Part of a small language model's weights.
Size: 8 layers, width 128, 4 heads of 32, MLP 320 SwiGLU, vocabulary 1024, 2.75M parameters.
Architecture: RMSNorm before each block, rotary positions.
Training: 120M tokens, 7626 steps.
Each number is 200 + 40 x the weight over its row's rms, rounded and kept within 0 to 999. Layers, rows and columns count from 0. The size before them is the row's rms in percent of the matrix's.

# layer 5 MLP gate, 320x128, rms 0.164, rows 55-73, columns 0-127
081,205,197,169,199,114,183,175,203,185,197,221,204,251,177,184,227,208,163,205,106,226,171,146,214,247,167,174,244,195,206,192,197,185,257,183,233,229,189,122,234,164,150,216,229,212,204,219,228,219,256,200,153,232,210,238,173,202,135,140,229,154,189,210,205,240,234,186,187,232,161,220,189,160,116,159,210,291,206,134,142,210,133,216,131,216,237,213,192,241,188,178,234,193,189,239,153,235,123,224,252,188,185,200,248,167,253,175,260,316,158,209,193,215,112,211,167,258,220,183,229,159,144,181,124,222,321,167,171
108,173,178,122,120,144,212,245,129,200,174,280,250,175,172,230,225,217,240,200,253,162,228,184,253,177,197,233,271,247,253,188,149,217,317,231,227,228,228,215,222,215,145,224,208,193,243,103,187,252,144,216,220,188,217,209,185,177,246,115,165,179,170,186,159,220,238,193,246,203,204,199,164,180,151,216,230,218,154,275,189,170,168,231,195,232,128,201,113,134,152,188,196,249,155,178,140,219,247,156,255,160,164,212,170,208,176,151,188,144,215,167,174,177,231,136,224,158,224,193,173,222,215,207,173,119,188,236,227
096,175,234,242,208,249,200,255,135,187,179,242,221,208,252,198,250,203,155,213,183,135,231,172,183,250,189,202,227,261,180,217,221,185,267,261,206,242,216,242,105,235,195,255,253,121,176,192,244,236,188,162,168,183,204,187,217,174,201,157,196,156,245,137,191,246,134,209,120,202,170,217,185,189,171,286,189,194,153,254,190,189,184,117,271,191,189,185,248,185,196,254,216,154,259,210,206,169,178,115,255,175,198,255,140,196,126,175,253,167,221,190,234,263,122,186,167,137,187,245,184,269,252,176,235,224,195,153,165
100,196,133,187,184,197,200,279,252,223,114,181,218,222,218,259,209,170,206,186,192,220,216,170,204,262,243,206,235,249,208,205,211,99,214,254,252,133,219,166,228,222,195,188,167,181,244,260,230,175,140,181,194,197,240,184,247,138,240,145,103,261,234,265,175,230,257,122,218,164,178,297,140,205,235,292,194,129,253,244,259,255,207,157,141,224,264,262,212,177,170,236,243,151,201,203,201,208,196,203,217,209,194,164,161,209,219,199,204,191,227,165,179,241,174,262,183,221,254,213,162,216,162,224,167,226,141,216,191
107,257,230,213,210,214,195,201,152,194,217,197,223,248,146,182,161,193,169,173,224,219,254,189,197,196,185,221,181,263,235,217,245,161,146,139,166,156,229,205,245,213,194,121,264,273,192,239,246,222,169,218,193,211,220,239,190,136,233,200,95,122,221,212,219,249,143,93,168,222,200,197,161,192,248,231,147,92,264,190,217,218,192,151,184,156,200,197,251,292,179,217,182,154,142,125,117,126,204,193,209,200,143,215,183,194,201,171,224,214,230,215,203,253,204,211,141,230,157,175,290,238,252,192,165,188,187,234,213
097,153,175,181,185,201,215,193,237,182,219,159,194,213,223,216,250,224,133,103,162,171,165,200,177,240,173,251,225,264,250,183,202,197,208,260,221,263,231,202,181,252,170,195,163,210,234,246,170,272,223,241,188,208,239,228,148,175,184,180,192,146,248,129,259,107,239,143,237,227,202,166,174,159,212,203,214,217,186,120,115,228,154,212,268,176,145,150,205,282,219,256,244,196,158,180,155,217,132,174,155,228,164,179,232,142,285,222,118,198,186,233,202,225,178,207,232,219,250,200,291,211,217,117,177,200,212,235,187
102,160,199,196,126,193,245,222,188,158,147,244,124,183,263,268,194,177,190,255,188,209,264,187,212,214,181,205,231,228,177,273,192,229,245,185,175,225,245,206,166,219,163,200,221,132,161,244,259,235,268,189,157,169,241,213,181,192,231,150,229,218,164,209,132,144,169,221,207,213,136,145,209,238,257,217,167,239,125,156,238,213,194,173,132,172,251,178,219,165,164,185,246,193,223,211,143,293,224,213,157,186,159,204,217,235,193,141,157,207,255,168,235,237,146,128,259,269,125,224,255,157,270,225,149,148,175,186,234
106,143,136,139,164,244,185,188,160,192,160,191,196,220,194,184,175,174,205,205,195,289,159,160,290,184,220,102,254,215,195,171,265,117,259,165,188,206,217,173,172,207,188,161,219,151,249,151,147,184,160,190,209,224,192,239,173,208,290,173,142,218,254,159,231,127,192,172,231,183,122,237,240,204,161,167,217,229,177,286,217,242,215,157,134,156,191,204,172,144,229,180,220,205,184,301,233,170,205,215,190,156,165,231,273,225,204,185,202,195,286,207,187,195,123,170,259,219,166,191,243,257,219,217,165,169,198,145,190
090,216,285,244,171,198,204,240,137,192,158,145,129,227,186,180,203,197,211,206,177,200,215,105,252,178,218,255,199,216,197,167,187,133,229,119,251,122,154,226,194,168,149,139,238,234,235,249,219,182,125,231,224,175,228,203,223,226,277,159,133,198,157,176,267,134,180,198,182,192,141,182,196,311,192,184,182,275,237,208,229,259,201,161,174,229,218,212,205,128,244,112,156,232,180,223,163,239,172,164,220,252,168,202,223,194,154,219,206,203,219,279,176,144,245,149,265,174,177,191,169,192,230,229,199,202,180,162,218
105,124,191,207,155,148,233,239,234,183,209,203,223,231,203,215,197,283,186,214,197,182,194,188,238,166,148,209,298,228,84,195,263,192,178,182,206,161,198,231,197,237,169,200,139,156,176,269,150,192,158,177,216,115,305,194,128,112,218,218,177,271,162,185,159,186,230,261,226,175,173,189,174,192,114,177,175,212,199,235,275,207,181,117,257,204,186,169,186,194,238,236,193,273,174,178,125,252,205,176,191,185,193,211,149,219,234,184,224,206,192,218,148,150,248,249,256,266,212,216,213,259,213,200,218,172,232,159,201
093,198,230,178,180,223,248,164,185,198,196,249,211,223,156,211,293,191,213,210,278,148,178,136,187,229,260,239,153,221,211,202,199,122,177,196,209,252,238,195,173,184,159,178,231,218,202,206,185,214,206,211,155,225,137,159,177,137,163,189,281,212,221,127,220,158,214,130,293,196,149,206,157,235,213,227,228,223,193,172,231,228,240,289,239,213,210,221,220,252,181,283,158,218,209,230,100,184,232,248,154,200,186,163,156,202,231,234,205,194,193,225,236,187,214,161,272,222,217,263,209,170,309,261,141,163,229,242,106
102,187,167,242,205,243,163,246,194,184,175,157,260,169,78,203,236,200,197,225,231,212,213,190,271,222,234,211,251,220,243,209,225,154,265,131,256,172,192,198,227,268,233,226,242,236,285,230,300,174,184,207,256,230,244,265,212,217,256,199,200,238,215,198,243,199,263,193,92,201,177,227,202,242,196,150,167,162,154,231,144,144,184,177,178,180,210,244,223,220,185,127,191,230,156,148,169,127,167,125,166,195,233,162,178,223,218,222,132,208,124,178,244,196,206,218,136,201,244,268,194,226,208,217,203,201,200,258,171
091,198,183,181,195,167,186,170,159,164,209,150,190,197,153,154,227,124,242,116,238,265,204,140,230,157,264,171,212,211,209,158,239,198,250,226,182,242,174,178,145,167,175,209,245,211,194,159,263,254,155,156,165,242,241,129,206,145,247,106,243,94,179,260,197,195,181,202,150,225,169,215,212,186,121,166,191,211,211,173,142,194,97,243,277,213,190,284,117,132,119,149,182,244,213,187,205,231,162,161,215,251,193,247,222,184,139,204,160,189,194,165,195,181,169,194,201,233,218,212,181,198,179,214,237,181,196,233,213
104,134,159,143,185,190,241,262,154,189,211,253,216,155,150,235,210,198,201,142,243,216,174,193,192,244,186,235,275,241,120,267,219,227,215,234,149,217,245,241,112,231,169,191,187,181,187,193,192,181,192,182,171,208,175,206,143,243,251,103,219,154,193,182,186,201,300,195,203,113,136,150,184,216,180,203,195,149,157,191,248,257,139,195,204,155,188,207,196,224,230,212,272,239,156,210,154,227,200,209,170,199,143,265,192,211,238,137,188,231,224,261,259,155,164,161,274,225,134,284,161,211,148,181,200,208,197,254,228
107,181,202,152,111,215,231,161,230,185,199,161,158,263,212,221,181,167,241,174,222,154,181,138,194,219,112,209,181,217,262,190,229,198,200,151,205,165,256,238,181,199,252,199,238,264,283,217,265,270,154,183,231,160,223,253,200,223,178,229,133,204,204,150,225,244,230,221,122,160,135,181,245,271,138,132,227,208,243,148,203,180,171,141,193,182,240,195,139,208,169,242,175,202,162,217,283,203,170,179,236,181,145,227,247,190,250,158,206,244,167,222,120,130,200,161,169,266,154,241,148,194,204,233,190,262,243,208,222
105,167,153,167,179,173,251,147,218,177,210,195,176,222,181,220,247,246,209,202,208,219,209,184,211,246,181,211,320,166,158,218,313,88,253,225,206,211,232,218,246,232,254,90,231,218,209,205,198,231,140,182,169,163,202,226,187,171,188,221,91,211,203,159,178,208,158,251,175,131,149,185,214,204,162,123,204,160,138,217,226,137,234,141,213,129,212,192,171,207,168,240,211,179,179,208,220,188,174,174,183,195,187,255,164,229,203,210,211,182,166,220,217,286,79,216,260,196,191,222,185,205,211,221,191,113,202,243,189
101,214,166,261,174,226,240,159,215,175,277,140,256,148,160,162,186,196,152,146,269,256,231,169,203,219,211,196,288,180,233,209,153,153,258,170,178,288,148,170,176,249,188,202,199,288,194,232,122,217,229,184,193,170,209,205,244,179,188,108,246,224,202,214,212,199,245,181,240,147,221,120,212,150,113,223,231,145,200,268,179,195,195,195,201,299,242,177,171,232,233,203,189,237,253,195,213,127,198,138,228,174,153,220,236,227,166,199,173,223,222,264,136,184,194,163,250,220,174,161,182,230,186,231,182,192,193,271,158
091,168,177,246,188,217,187,186,172,127,184,196,252,169,109,161,223,222,196,199,221,217,215,193,218,146,223,236,226,200,220,207,179,231,295,274,241,232,226,252,288,116,194,216,233,212,175,157,194,181,215,237,139,166,238,204,230,200,238,156,170,104,157,222,205,150,222,176,194,179,253,210,195,206,190,137,183,148,216,231,165,201,173,174,187,219,186,198,185,277,150,164,169,263,216,123,231,200,145,253,293,169,248,233,185,239,258,147,186,216,182,188,151,214,176,208,174,289,171,324,234,197,238,234,249,230,250,194,222
099,204,219,185,179,188,259,140,210,228,233,150,195,228,190,275,235,216,234,243,199,222,162,169,183,183,297,174,218,111,263,206,241,171,276,172,202,175,165,214,218,191,213,262,241,212,133,146,167,220,218,225,151,168,131,153,237,228,224,173,213,212,231,172,142,241,252,256,222,200,252,243,215,175,195,182,192,166,163,234,172,203,163,171,244,227,239,209,229,238,195,190,127,248,190,295,134,197,152,304,245,198,101,247,261,199,223,170,161,208,223,198,221,168,161,136,194,189,194,161,148,212,188,187,90,214,217,159,190
# layer 5 MLP up, 320x128, rms 0.171, rows 55-72, columns 0-127
094,257,172,207,181,201,147,200,195,245,154,172,244,119,219,261,133,193,228,235,244,157,173,246,175,177,127,224,168,141,239,236,156,205,248,241,236,153,200,192,283,161,145,243,142,243,232,209,159,252,168,186,263,179,226,216,232,276,164,194,229,224,191,194,250,248,207,180,175,206,232,146,203,211,205,178,181,160,190,247,159,187,212,159,164,214,169,173,241,91,179,195,171,204,162,138,278,139,204,184,246,193,224,250,144,181,149,254,115,228,286,169,209,150,204,210,213,230,195,206,222,172,212,196,238,128,149,185,272
109,198,170,182,260,224,176,230,226,132,108,174,129,120,233,193,246,212,247,260,141,213,246,188,189,216,185,188,235,254,130,168,205,106,176,131,142,176,192,176,160,190,169,242,259,201,198,264,195,143,269,233,171,212,235,207,130,103,144,180,206,212,192,157,234,256,214,245,212,186,267,182,200,124,202,211,237,277,239,210,227,242,195,206,208,223,136,176,199,177,236,173,200,215,225,157,162,135,191,195,183,200,235,203,196,164,249,155,235,227,231,189,232,202,134,219,123,218,144,245,214,270,143,186,193,243,183,170,194
105,200,193,234,203,224,227,150,263,186,186,150,199,250,215,206,226,231,195,201,175,255,139,238,191,196,191,134,210,213,188,181,214,176,153,128,151,215,173,201,264,151,210,112,129,181,216,174,199,241,153,215,143,266,223,208,236,201,211,255,197,206,186,176,122,226,225,175,191,200,200,184,206,198,174,177,227,231,240,141,221,135,162,172,213,225,154,155,192,252,281,191,153,235,69,172,240,225,272,322,182,168,203,231,226,281,208,265,226,140,88,200,177,252,217,215,214,212,162,216,226,204,201,266,198,180,158,213,202
098,204,247,185,195,186,322,229,140,210,228,231,122,204,223,204,194,257,146,173,233,189,178,209,256,166,236,212,212,196,223,235,207,142,240,165,163,151,183,180,154,205,180,199,193,199,201,134,187,216,190,150,231,169,172,122,180,283,154,161,153,136,164,274,244,169,158,183,191,206,164,164,215,206,190,227,232,195,308,193,100,256,221,243,172,233,214,228,116,228,190,188,194,196,173,175,211,210,226,151,177,208,264,262,173,215,223,180,213,182,155,237,148,219,305,190,281,162,220,158,208,134,194,238,177,152,159,207,150
100,237,184,260,183,225,201,222,190,192,172,191,183,222,146,224,239,177,208,186,241,246,147,172,186,232,192,210,183,239,306,250,146,172,215,174,182,188,169,166,165,270,194,190,256,95,182,275,178,284,184,293,244,135,186,238,162,186,152,204,221,201,241,201,177,195,178,249,236,204,183,196,251,259,183,203,139,172,181,236,224,186,230,119,242,117,198,160,200,214,243,249,122,202,216,239,141,209,193,123,131,205,167,230,197,159,216,192,140,245,211,200,147,209,208,247,193,166,266,222,207,186,221,111,180,185,235,263,134
105,201,209,189,228,191,171,205,146,215,257,186,146,169,161,186,238,163,247,177,214,152,252,130,165,165,183,199,205,253,191,213,122,107,170,159,237,177,220,145,147,164,152,181,196,129,197,243,122,204,218,248,196,109,254,202,251,218,194,236,171,172,211,246,195,192,189,159,147,210,152,223,231,203,235,188,223,197,229,221,173,275,186,226,150,146,168,204,256,236,169,217,263,149,171,199,195,195,155,254,249,202,149,262,157,139,227,166,271,265,247,263,197,247,160,156,180,217,118,162,245,169,198,178,250,186,177,115,174
107,197,200,193,217,224,194,209,252,190,198,182,228,160,170,239,206,210,124,190,194,240,232,195,225,205,174,84,212,216,285,132,184,177,228,254,157,206,179,184,174,288,214,200,203,248,189,212,202,185,256,309,237,227,207,171,196,176,246,203,225,145,197,171,313,232,219,200,193,182,198,256,213,113,169,196,273,293,223,199,116,114,158,193,215,228,185,281,165,182,166,200,222,179,231,290,195,281,221,258,191,201,239,237,183,202,262,204,252,182,203,157,272,213,136,219,224,208,234,174,212,227,168,222,197,197,190,192,233
102,159,210,216,156,256,187,177,222,193,161,223,209,217,259,199,140,322,249,174,234,146,191,195,171,290,158,246,264,161,233,201,171,189,237,183,255,177,133,155,189,229,149,196,187,209,218,179,261,172,285,234,292,225,151,236,213,215,306,203,238,229,201,228,247,141,247,158,146,237,178,166,224,196,147,201,169,192,183,256,186,218,185,198,218,218,167,248,259,227,204,193,126,173,173,251,201,228,157,156,138,189,203,199,193,223,239,124,142,128,231,187,262,236,176,175,233,230,227,160,222,209,264,146,221,167,198,180,197
095,240,197,194,157,305,160,187,296,234,208,149,155,206,181,148,181,233,222,225,220,185,142,251,180,251,139,218,220,150,204,187,228,171,168,235,268,176,253,164,236,242,156,252,165,210,228,236,282,103,257,176,288,156,162,217,269,150,157,198,224,212,259,259,190,169,248,225,183,193,217,160,225,244,206,174,139,203,206,143,189,132,205,194,199,183,274,202,225,123,168,213,208,204,264,227,267,153,181,158,210,207,242,182,222,143,203,152,195,175,255,207,223,199,157,218,150,192,253,240,168,192,159,207,221,256,189,239,188
103,205,245,186,184,219,282,152,121,178,168,221,162,205,186,172,234,225,194,171,183,178,244,170,123,213,193,191,157,226,169,183,255,253,224,127,261,140,161,211,185,239,228,209,135,302,175,187,203,143,162,193,159,137,159,145,266,210,229,187,234,215,206,278,196,190,101,181,191,245,239,204,186,216,128,182,181,181,207,159,250,185,276,216,198,248,215,179,148,129,180,178,151,163,208,183,203,243,178,201,193,163,202,165,204,165,104,216,199,192,172,255,241,113,211,227,259,221,205,221,303,224,194,250,182,166,199,232,241
093,199,207,161,172,206,210,140,232,234,126,202,220,171,219,192,288,194,182,257,213,186,231,206,169,138,216,147,130,194,141,172,255,245,164,183,201,148,90,198,210,214,152,210,204,220,252,149,281,152,224,184,134,234,128,168,153,211,205,162,149,151,272,164,203,165,197,167,177,174,199,283,241,138,198,96,157,157,217,167,183,234,182,212,241,260,191,168,157,226,235,214,195,214,178,237,192,200,202,176,205,216,241,179,226,195,212,236,172,219,214,205,269,204,159,246,262,191,179,188,258,208,142,242,131,208,213,229,313
093,233,206,207,233,224,191,171,181,180,229,167,245,181,248,153,194,157,256,186,243,201,241,260,192,219,157,230,198,223,149,138,199,238,217,240,241,246,218,273,215,195,237,207,249,134,135,231,182,159,241,185,179,237,166,162,145,150,194,202,234,219,167,204,126,239,229,187,225,250,167,190,138,161,168,202,131,114,195,172,151,96,213,192,165,252,225,161,250,204,187,141,231,239,113,174,232,171,220,225,230,206,172,204,187,183,227,203,183,242,99,209,191,170,125,212,248,156,152,211,160,283,134,224,172,276,232,202,272
095,189,189,189,204,124,246,229,249,202,237,218,255,204,216,242,297,206,241,166,179,243,199,158,174,176,164,184,185,201,259,150,225,253,184,220,203,239,195,223,170,192,237,232,265,236,171,174,239,238,135,170,146,240,190,165,202,138,269,162,272,216,169,296,104,254,192,258,153,206,197,210,241,221,203,242,206,183,193,182,205,200,218,218,277,220,236,267,106,153,239,243,161,198,260,165,153,295,194,247,257,252,183,163,181,199,160,166,167,162,198,166,238,205,198,233,267,168,207,166,220,188,165,219,133,264,223,180,204
105,121,140,154,175,99,210,205,184,260,192,225,181,219,228,241,213,222,224,170,209,213,190,204,204,237,218,162,192,163,201,217,320,181,199,222,144,195,200,226,152,228,169,145,197,178,186,177,152,213,203,176,229,191,193,213,167,203,204,278,250,188,232,160,221,151,242,249,141,221,227,140,184,130,193,148,255,189,183,278,208,268,281,183,214,192,189,234,169,204,214,227,286,165,170,208,142,235,229,225,176,112,109,241,174,262,246,150,242,96,229,248,214,188,182,170,213,162,161,221,234,194,177,193,161,181,216,115,204
110,240,251,170,178,210,194,205,202,192,189,247,170,250,225,207,190,249,164,141,254,176,251,136,275,131,200,161,237,210,199,147,183,237,203,213,172,259,192,225,180,142,213,235,170,139,207,197,265,163,204,198,142,224,192,173,124,219,171,184,182,165,215,165,215,204,165,185,223,116,192,112,225,201,95,240,210,210,147,158,173,116,144,258,194,267,197,242,156,138,216,214,152,248,212,187,165,186,206,176,197,179,195,157,193,252,186,139,279,163,148,185,270,108,196,191,231,204,218,196,143,193,224,269,120,159,176,174,229
105,172,158,198,204,189,169,220,205,181,216,144,185,194,93,235,273,181,227,247,154,148,265,212,208,226,124,243,259,183,193,195,233,168,156,154,185,108,248,217,182,268,246,167,250,231,210,247,168,215,187,210,252,109,234,164,215,193,170,190,156,210,241,247,239,301,170,220,179,134,174,135,239,241,143,138,193,142,180,262,316,199,195,193,261,150,230,207,162,190,202,219,225,141,193,175,231,198,203,193,191,187,254,229,156,220,188,204,209,186,144,244,207,227,177,185,235,195,195,184,158,201,189,252,163,277,169,250,165
097,180,169,279,169,245,236,192,169,272,159,223,225,170,183,170,119,228,141,173,276,114,212,251,162,222,248,263,168,228,227,212,160,254,206,175,217,161,251,201,244,219,101,273,235,203,269,217,225,224,195,260,182,252,239,280,239,204,187,200,164,146,184,238,327,183,167,245,190,187,157,182,194,163,292,211,220,250,185,247,218,251,195,175,242,269,230,173,191,177,197,170,219,218,203,163,190,112,140,192,198,211,235,198,149,221,191,186,169,176,177,185,210,186,222,179,254,204,226,208,183,177,222,245,255,201,146,192,163
101,245,209,216,214,281,212,230,220,207,224,247,329,224,167,200,258,187,202,171,179,177,168,212,204,194,258,217,209,199,161,200,215,257,241,241,164,247,243,133,230,162,199,186,222,150,174,140,163,182,212,259,197,182,218,280,184,145,243,227,294,226,162,242,244,173,279,182,215,174,234,257,198,217,166,156,252,195,249,282,206,225,209,158,229,214,187,216,180,249,169,215,153,221,193,157,251,224,190,259,272,219,198,254,213,211,237,200,236,165,132,200,196,255,128,187,198,243,166,216,302,152,245,172,160,220,213,121,243
# layer 5 MLP down (transposed), 320x128, rms 0.166, rows 55-72, columns 0-127
097,187,147,91,140,93,219,208,193,115,165,179,244,231,244,233,180,234,192,211,228,204,247,186,158,235,141,210,210,212,209,213,232,260,133,203,137,276,202,125,185,149,169,207,205,184,182,215,178,201,168,218,191,210,179,191,197,140,171,227,203,161,204,213,152,248,215,163,183,196,244,218,175,123,156,234,236,211,205,162,228,227,248,223,169,237,204,200,218,172,147,231,220,143,178,161,184,184,181,235,196,177,60,172,203,177,202,199,232,317,189,263,203,171,218,111,221,232,238,202,196,277,150,209,177,200,259,202,141
106,161,253,209,175,123,223,159,191,190,165,110,244,136,180,176,188,189,252,223,223,197,192,112,195,252,231,235,233,109,289,160,284,176,188,201,155,191,192,252,188,211,222,179,154,176,172,202,99,205,154,184,224,172,145,174,205,156,231,135,220,178,179,201,206,234,160,169,152,201,190,179,163,145,227,219,243,173,117,249,217,119,140,171,187,190,230,139,197,241,177,273,201,186,162,194,172,241,163,195,193,172,136,184,141,167,239,206,122,184,190,155,216,228,213,169,214,224,152,125,214,242,179,148,215,186,196,131,154
104,198,132,217,182,215,193,217,249,94,165,194,185,214,135,166,238,210,182,210,211,167,138,245,212,191,220,224,176,160,163,149,175,190,173,151,246,191,222,183,165,184,232,190,240,166,134,169,127,148,263,270,212,233,178,204,211,246,182,213,197,197,186,200,170,185,237,148,292,157,224,205,215,167,257,174,190,185,203,151,239,183,207,241,166,203,233,191,162,186,195,127,182,171,107,200,175,286,154,273,228,191,112,165,211,213,194,140,209,209,167,217,172,201,114,72,154,192,168,241,256,204,202,169,235,165,121,250,171
099,188,184,179,178,255,198,168,226,131,263,201,211,206,185,194,161,159,226,164,167,273,282,213,102,264,136,165,173,176,175,173,275,235,197,210,173,222,202,237,278,217,200,220,221,255,239,260,192,204,166,226,194,179,186,186,206,139,270,245,151,235,269,242,222,254,252,218,134,175,276,161,146,202,174,212,257,171,189,112,217,189,145,214,204,225,182,188,153,218,153,183,195,206,183,280,232,207,187,205,178,232,281,203,254,176,278,222,233,169,222,248,150,188,236,211,188,243,311,180,196,245,171,167,236,195,199,239,192
101,242,207,186,162,208,184,197,225,158,163,187,133,235,202,264,181,223,227,152,250,223,215,171,240,141,205,224,211,259,229,281,156,189,249,200,192,229,198,222,210,187,167,246,210,163,256,164,245,184,178,171,272,105,224,207,212,197,253,231,170,292,177,128,234,198,138,213,232,126,161,132,203,179,237,221,165,212,198,163,324,168,222,243,148,156,148,214,174,220,179,177,214,237,215,176,220,183,228,181,201,268,186,181,220,154,137,180,224,186,229,173,128,153,255,293,227,198,244,239,185,192,148,240,194,137,146,267,200
105,251,201,165,261,166,136,245,228,154,150,250,146,142,190,192,222,210,167,178,160,226,168,206,188,181,213,175,174,154,168,90,203,219,212,239,221,280,219,216,241,181,218,256,252,230,213,149,239,213,189,232,209,237,247,172,203,199,295,186,216,203,158,191,184,200,198,211,118,149,225,239,219,183,164,230,273,196,140,192,182,161,203,222,111,202,141,161,169,107,167,129,166,188,248,224,170,224,218,211,219,171,254,162,190,228,118,167,171,177,204,250,210,160,162,210,165,242,209,259,252,113,232,257,201,218,163,210,289
107,149,250,286,208,208,204,151,197,226,205,205,204,210,175,197,192,224,313,230,120,144,223,183,205,201,151,208,147,206,200,151,168,238,257,203,264,175,236,205,232,215,273,255,257,252,309,177,171,243,186,171,194,244,238,207,178,290,209,189,159,90,190,227,158,189,176,272,268,205,198,213,245,264,199,204,211,165,147,210,149,194,184,135,147,178,289,143,221,211,193,171,168,240,179,193,246,174,209,182,141,193,174,220,196,229,147,197,187,242,164,136,158,179,188,178,167,190,192,141,136,254,239,198,210,174,186,203,170
104,220,150,179,223,245,158,204,203,254,226,127,210,198,267,179,220,154,124,213,152,237,189,231,279,155,239,144,204,185,210,166,205,213,324,151,241,190,194,196,117,153,209,200,232,212,174,189,203,234,208,198,225,165,242,238,154,244,211,218,187,138,207,195,174,183,126,186,208,216,206,233,250,210,301,224,173,196,217,276,249,195,173,164,157,224,198,191,137,129,191,192,205,210,264,210,226,193,246,219,133,188,263,181,185,241,147,172,131,239,235,152,230,198,239,273,209,197,172,154,93,175,238,150,275,195,225,219,197
095,244,207,233,194,185,178,197,180,133,172,214,220,155,166,194,222,173,224,206,189,160,186,210,269,228,210,252,210,203,277,194,224,222,222,146,252,207,252,217,251,313,139,188,180,162,219,206,184,241,279,189,208,226,202,145,255,211,227,166,168,267,256,204,148,191,135,248,217,283,209,217,159,256,175,213,119,180,242,235,186,153,177,241,157,200,203,167,251,134,208,200,170,271,182,177,187,175,185,225,109,212,216,219,172,179,258,215,151,116,176,245,175,129,202,288,260,120,186,184,176,151,165,184,186,126,192,193,188
103,169,150,148,187,152,134,178,167,189,170,219,198,196,115,239,204,152,212,243,157,218,195,189,219,153,253,195,239,163,174,263,169,241,255,139,210,205,182,142,162,193,224,177,192,201,231,239,198,238,159,241,177,119,175,180,108,186,196,237,212,160,137,180,218,144,203,224,189,192,214,249,212,167,220,189,174,149,289,200,175,173,186,156,179,179,201,231,201,194,210,166,202,232,212,168,153,195,212,112,246,210,145,184,140,236,286,296,252,161,90,222,263,121,221,187,160,240,197,270,162,222,159,180,250,221,222,206,262
093,288,188,138,149,177,202,181,205,239,215,217,202,179,132,223,189,205,174,185,153,170,195,271,200,265,222,188,200,149,187,166,186,182,212,210,227,153,210,242,259,113,148,228,210,201,141,189,214,193,256,205,182,264,225,266,243,195,193,160,205,222,168,202,211,217,183,187,195,251,199,216,172,195,214,101,219,167,185,285,209,235,164,272,231,231,167,149,202,189,244,279,200,229,186,168,268,112,165,208,249,144,64,215,220,216,211,190,284,217,199,186,175,237,231,130,197,260,221,174,246,282,231,188,226,254,226,204,152
091,186,191,162,222,224,272,159,197,260,197,262,254,149,163,198,176,215,169,187,217,193,196,190,224,136,153,195,219,232,210,205,187,177,162,286,162,187,129,250,167,147,196,149,167,224,195,155,186,260,204,202,220,213,219,193,120,186,227,199,190,167,178,143,243,121,219,205,205,240,155,194,231,219,222,262,214,158,206,249,173,209,172,176,200,206,232,208,154,160,213,161,252,148,188,188,224,232,277,265,181,193,316,245,143,252,169,163,229,211,233,212,209,187,178,394,200,206,181,180,218,175,146,260,166,229,183,222,210
095,191,136,215,208,212,183,179,204,308,201,162,230,268,119,260,200,176,294,168,231,172,218,197,250,192,248,200,230,146,213,217,208,132,189,190,154,182,193,191,220,236,248,190,216,193,248,195,161,195,130,181,321,182,207,189,269,137,151,263,146,133,180,243,223,251,198,218,226,132,210,202,151,221,237,147,177,155,269,190,193,256,248,271,210,266,164,128,218,161,205,180,199,207,185,219,218,181,248,232,203,212,253,206,213,225,221,200,174,200,245,211,243,169,176,268,202,204,174,165,195,283,196,149,178,234,262,138,223
104,296,204,220,155,213,259,176,193,185,202,215,215,226,161,184,171,189,229,252,183,168,176,214,189,217,229,227,147,166,204,176,109,213,204,212,256,133,177,199,154,207,193,179,194,188,174,165,212,178,230,203,202,244,218,202,142,251,294,160,225,267,243,181,179,197,160,273,263,190,187,255,149,213,240,197,122,178,194,224,149,198,145,181,251,247,155,208,241,133,210,209,144,184,212,175,161,199,208,204,188,167,299,178,265,169,165,271,180,196,158,203,160,211,155,333,202,176,196,195,144,141,142,159,217,274,114,215,186
107,314,220,208,244,206,175,211,191,211,271,238,273,150,213,153,205,132,173,179,126,230,172,182,158,190,162,153,186,251,195,168,177,331,266,186,284,203,235,180,182,166,247,77,160,160,230,209,217,243,221,229,200,164,124,294,226,171,193,157,209,194,231,140,189,147,235,193,197,220,199,129,207,203,222,177,138,239,207,162,236,194,243,188,189,174,172,237,165,153,231,179,191,226,233,198,265,210,219,186,213,205,222,205,196,243,185,184,151,213,169,260,213,240,194,266,170,238,135,221,138,182,205,230,205,195,223,151,223
099,148,172,173,134,144,216,170,255,238,183,164,272,212,222,213,208,90,184,209,228,150,256,249,205,210,148,207,177,182,200,224,198,151,160,203,201,173,212,210,197,257,268,232,213,233,275,142,228,134,190,207,170,145,249,176,194,211,219,230,151,168,270,207,183,156,226,178,268,271,188,192,185,238,218,169,190,203,154,221,209,226,184,175,197,243,201,231,265,227,251,242,216,129,136,156,150,258,198,141,137,211,313,275,171,189,111,247,193,191,162,265,199,210,258,223,222,242,199,188,236,154,143,238,190,205,213,167,194
098,157,207,174,247,240,168,211,221,240,257,245,222,189,180,156,168,205,214,195,182,280,205,200,191,193,159,268,197,168,226,242,181,131,261,155,189,193,166,209,165,123,249,245,208,303,235,208,159,156,242,232,201,213,160,265,244,216,218,167,149,186,179,228,212,177,273,168,171,116,211,159,155,203,196,253,247,231,212,198,181,198,176,173,191,201,220,238,186,244,280,177,209,211,199,213,275,157,195,256,180,99,230,192,268,285,158,223,142,213,234,183,255,254,186,207,249,231,141,185,112,147,197,269,264,194,167,210,188
102,167,197,199,211,161,132,202,188,209,252,199,186,205,248,210,161,185,175,225,172,164,188,228,168,143,231,217,181,235,175,205,165,193,197,192,187,255,207,225,252,114,210,198,210,215,240,235,263,218,237,174,153,211,130,188,237,190,277,203,164,212,186,191,245,227,228,214,187,211,236,223,164,212,197,181,192,223,257,195,158,199,186,197,186,232,170,145,194,168,163,155,203,207,197,164,262,219,178,232,215,175,441,190,214,254,255,181,184,169,163,167,177,204,160,335,221,228,173,203,217,252,188,161,198,169,158,122,241